Part of a small language model's weights.
Size: 12 layers, 2 heads of 64 (1 for keys and values), MLP 576 GELU, 2.66M parameters.
Training: a variant of SOAP for these matrices, 106M tokens, 3220 steps.
Each number is 500 + 40 x the weight over the matrix's rms, rounded and kept within 0 to 999. Layers, rows and columns count from 0. Numbers have three digits each.

# layer 2 attention output, 96x128, rms 0.269, rows 65-95, columns 0-127
427508587459521478486452458473495514493502544535474463533523522483495511508484509498475476480502476500551503565529525472502496476507545473511428490494502504463511455508495452491509459577458512532493501506461518565603529558407513464587444459480466525464430522567526454564480526510423601497547480481531570454515519489539516571480514460631529467471525509478474469526518498470545482599494
558486469528492519452473470579569490557487433485488474442492459514537507509509470532486548592431495455514479464503468520507512540493456566486514472492547511479475504458536546468460450501546566500433478459528551501525557525490444525539560478573490503549503470464541523523556517452450464516473471434508481544472534510582573476517490490410490475496496565543449532459484576584382477544449
435479507492506477458463493492481550484526525528511453468552463470398523481532529517479487433437468457514537538452503489473492497460551530508557453504419484448498501472505463492486565495483494521551482576526511481398445521496534585532518429577494508498483506496463489456499497522548551534446565563498496490567477539489477467521454480506512469496525419521534474475528503469479534481471
543477510478484480545540458545454499526485459430457468525541509480426506506523469488505566529538471494527477493499509529533466477517571464529478412455425504479537483424452517520475503421467489524472430509524517391419614438538547491490554523579509491499523477444472623450483527472538479495437486511463468488505491476489491529532503492451553573515580549615554546571506490460582517379472
427510530448500471485526520487490513485529480557500504505503574465537447465522484435538494474519508505523476520495466456452451464534476478473521522494523493459523570574511482516478489433485469439467498525447509609559482471459539413487578493471502480491489525535502528572464455457460532461572541480496547454557514519460513547441519385533465433511479548490409449498426492460477521541479
552503448544429517485589528451470464533471448481581471492490495540496440539475529408514512510506509473498495463505489518449528535487485557497510546461521522521549499483548460481482483484463541505494447487518594506527587426509492578507458433583508574591549470527528534425483505439472454467529454486535490491499512449505518484481507519445449578478533446587610507483423493463528409542486
537476450608508499496523534576516490476454527497538521466519532578490520520406503495470535558551599582509532529475480510522517552455402517499443504472569482472481523552534523463508493542472528482481499512541490452500472452359463552461537493518457477437579532442466447600452566457447513539443475451477563514515498627511612540526540541535481472491512512525477486467540538562446512546496
482522546444494536502585556507506499447538461424467561543467539482569506514369500521459508563530525552500481561476429497501509462473509505464434424528537520574523485534458498512482494479470537496502548485542490519542546481462538502444549529453495498501491493552416502497474461457527539560520464494498549509554473502593458509539497560441486546500519481546541504538451446505556457525482
541511554484496485520479467521548493529452428522446523515526403497477483573507475507520519500508507522522494433497453547495477543517531553534483525526524496492474514485520477525468500492501598564498407506493489493468468520479499528516461437569512555428520466518562541550475494558495527501511523350539371456484490507486488483480559432554521569504479453545484448443501520516587438483559
514521551473541483489504417554501484516433484519480472466513508506504524518448449525455487484504551480506540496574470511505563541459537551502469484561455519482495499541437509538460512515494542516487448535460478507470493480518494501532548590495503453454406539492477521523468474501492500522479510451506523540492480494571469532507542512512494570529497448585520473525525530482505510512493
512496496534474474490531564482536454502462458494483425567445471467518588494469396600492539533490563463541478500524503491528415477488522509443464487517538526549482514460521479570492472503560500532522531462483485483526479508563505490492381498514546542489528512509431429450516456581499437478458530482508535484434551564526449628450530520530523538540448490500481477578519429508557544464579
506488427539437508508508539510510503492471489541505506464455469414501478505501486493512480539520458591512542493492439530497546522558571453502482473460520508527481460482507460489573471492519429486480442537506535560531487535459516585481509478548610395464534522454482470460567446464499585549495537504490537545501497554575524471525567504385455565528515463501504497516538424515431535494506
471497577500524507519480591483476515483576549470476489454446539478443491494456508542541516548511478486493536548416461517487486474484528489508494529542499473537503402502471507519518490498470529488467420552524479503453487570449564467422479549478582472490498474516485547544482492459479582528485514526462490516498446460491521484524504494468449521538530509547469496481532433556553545461521
500532394510531456457492492466559493520479535497534575475526503529457471474528521492514466504503452530535525500496522501546492563535508517513486488495539480506471491557484500461504541458492568512481468584508460506552533569393510514517520487543423537458492520519446523471480599516503585539483403497447514456414506603512467504522551585568538532470459499468478466497476512506574498446493
517518495508520433517523538466584503564450527521538518517491531496443522470470466497537555563529448476478442511482537503531484484561525464556480532514537495517519530489460531513502489513533527526557467477434477495511588513510578508480486424491517490528505504469452572487468520521522538489544497587549553476451472511513424562493528486524494503545516489477476514483481423533601452444543
485550492479569457512486412530520553493475537519439512457509487483488469618488473556526491450487481508470564446470502475500502500485485597492449486478542479480501504522468473516509486526544472517465481546532523493477529558488486517450482497493492533521533558536456466485545495557448529549505503483467516441484502492505549492512456465438523476476442433498465508481496455455499553507542
471501530507537486510493459565495530488494524469516498510489490538447445501442492493425436516533524510534514505490473471483483472451436505520493517449491520485506457519530463486473486592531459500550421473446475485528562582483523502396459489450521482519538574511523464530492457587508458531500482473542545504479509483571600445613524416488406491468476473486525500441530528495492507490540
532467485500468444476486501515497484504523486559599472471515481555401471470550520567541543526419466465481526555492446527520482506523461543502465494464508455494492508485539561508546520455565566386486521495526467492508514400518413417489571519495498560500475494498563463522459514485465465481421458601492526516461406574487580566549496531550492509550505531459484552481514568489505504538474
445463490431497467475519484563520517491522521560534472526509480501519470469538525491476513479506459415480541479524507508475461495448501559552527477532539485471490521530496445533524563485520475454453498509496459423507505549580548494417537481434568508522488534568482432468419487497462468520582508551485416502473431473517441405492501438510388443506446585487480545502483516466498499514455
488519527472524524514546500424459451506468545430490516532542508483401514468479523507564482534553528489507493475506516461520514574496453450493486533498500533522475479540505481508489470534427451522583493511524489496553515493558529496489446471548438535530497588524497432516473460494511451498504516499553559480510556518583483499545490525506455475426464409518582459524478463453506513493490
476454475508446521495554533475493529571552442486495522559513511451544485466494530549505511557429486446538524530504427521536449466547504532496466489432500448575468513485520499504487520478459465511505584408501455555572515544490481450469538515443490525512490487437499429488376496525484543387500522616517541465529525422417514460462496501511534450563501612525453601560482527533538547575451
540466456471481505482555550476465474551491511459515530509509433542494550512511509500555479536539468454446478462494507549481529520439499502486526463533455497542510498469535500528517523443499473535535518495549487484519446495570485505438432585470497464554496564462471522533472383518603555562499569480522462528519567589540466572497490552519543509466536480515482541495513441497512540463503
527532527536457517497461477521567479578552546589493538450549519453512480420536486522517505472532510508476519439578515499469506431507497521533514443453532470543492550470526433516472492546520530499532461516482507511494499491518495515544548518507601482388513535526454458495550484502535552498453565509486488446540450509463468432476500484560490513466512554517475502447551495515460513456438
460528500504498585535459497466480515520428496496460551453490514520503514578487470486557489485528522525517444475451504468545485487408467507457504540520477552489504515497473427455439476529543507550522447473508483530451459537541538540433475563521501491483464582506491475413491473581478539506494498544563466512505497506506434513450526505512563500502394340594504436495530472436552476419454
487446527483474445508552534481521463540411511474538491472519470505458461539471476522501528524518426515452483501471470485502511521535505445519412540504462507524440478513532491502528586508517498551482500512504465536498499430533505520575572519595453527545402500508511503517498483513463506450537524509462530465441443570521428565520516476550525531502506468512521501502449505494456409554424
481506461525445505538493549459533468560502465510506517456448467525524479540530492447525488509483454510509489457531516468477518518502487478569502522507495449470513539499477486486545458472515502515556459504453523472520490527564494489482502467512549558528533452472482450372531482564522460480501505533507448544529511477509487466453532493448492481509473488464535530556480491429519508486490
468467493510540461519440526481494532458492442455476482518513507524482488549476538515509420486502462519484510509464480498484539540503540488450415523506517461492544425509498493500467570519527545504583479521534608470416521526451451514527447514492551477420500436491596538553491515538556532506485444472532415509503482411503571509580573492405519618451483454514528501425603516533421484549512
441489460513468504517495528565507544509519498516500473478447440515468472535505491495547503515546505471515470461520443507524465473501476446530504524516494488549512465472529407487545433510491509534396538452494428582434508529425533499472516560501559499519467450569520598614494461492469619523497536487531466456531473523465507455481413396552507450498570503519424498476486488530571405531425
510515502436518496491511474519490522453505516534427511506526499502497554483474520543520513555496502446465497456516497461503480472454524511555472510472475413548519513518434472495431543523525510515524490512530467448482484534527445466461498384451475525508554529558408538502474541521513457540449477544439508412548496547477583485503588540516534483523480522488483546519517522488517520458527
493492483485438526539541562500488532594497476483461507507486496437531557495433509495491516558548518508497538446515516524509430521537489485485486483493490459494476561505502498495453494446493526522529487513515547486508550463463416546487438448532533615488575451491477564554466529534513471443488480477542474515479547467568555519514547531469491506501489524605557522511488535496509531522508
493480529447462545519442522557502503500514482565525502517455527505535602446437552511531528509516510525507517536497448459446457448499420470494453464489535462458479470507531521416519502538491515533541540427486512581494500436534450567495511467563544498521506540547452488522515403503438450501576509469527533494537513527567521485451465418540498437450543502561521465416533556444392458588485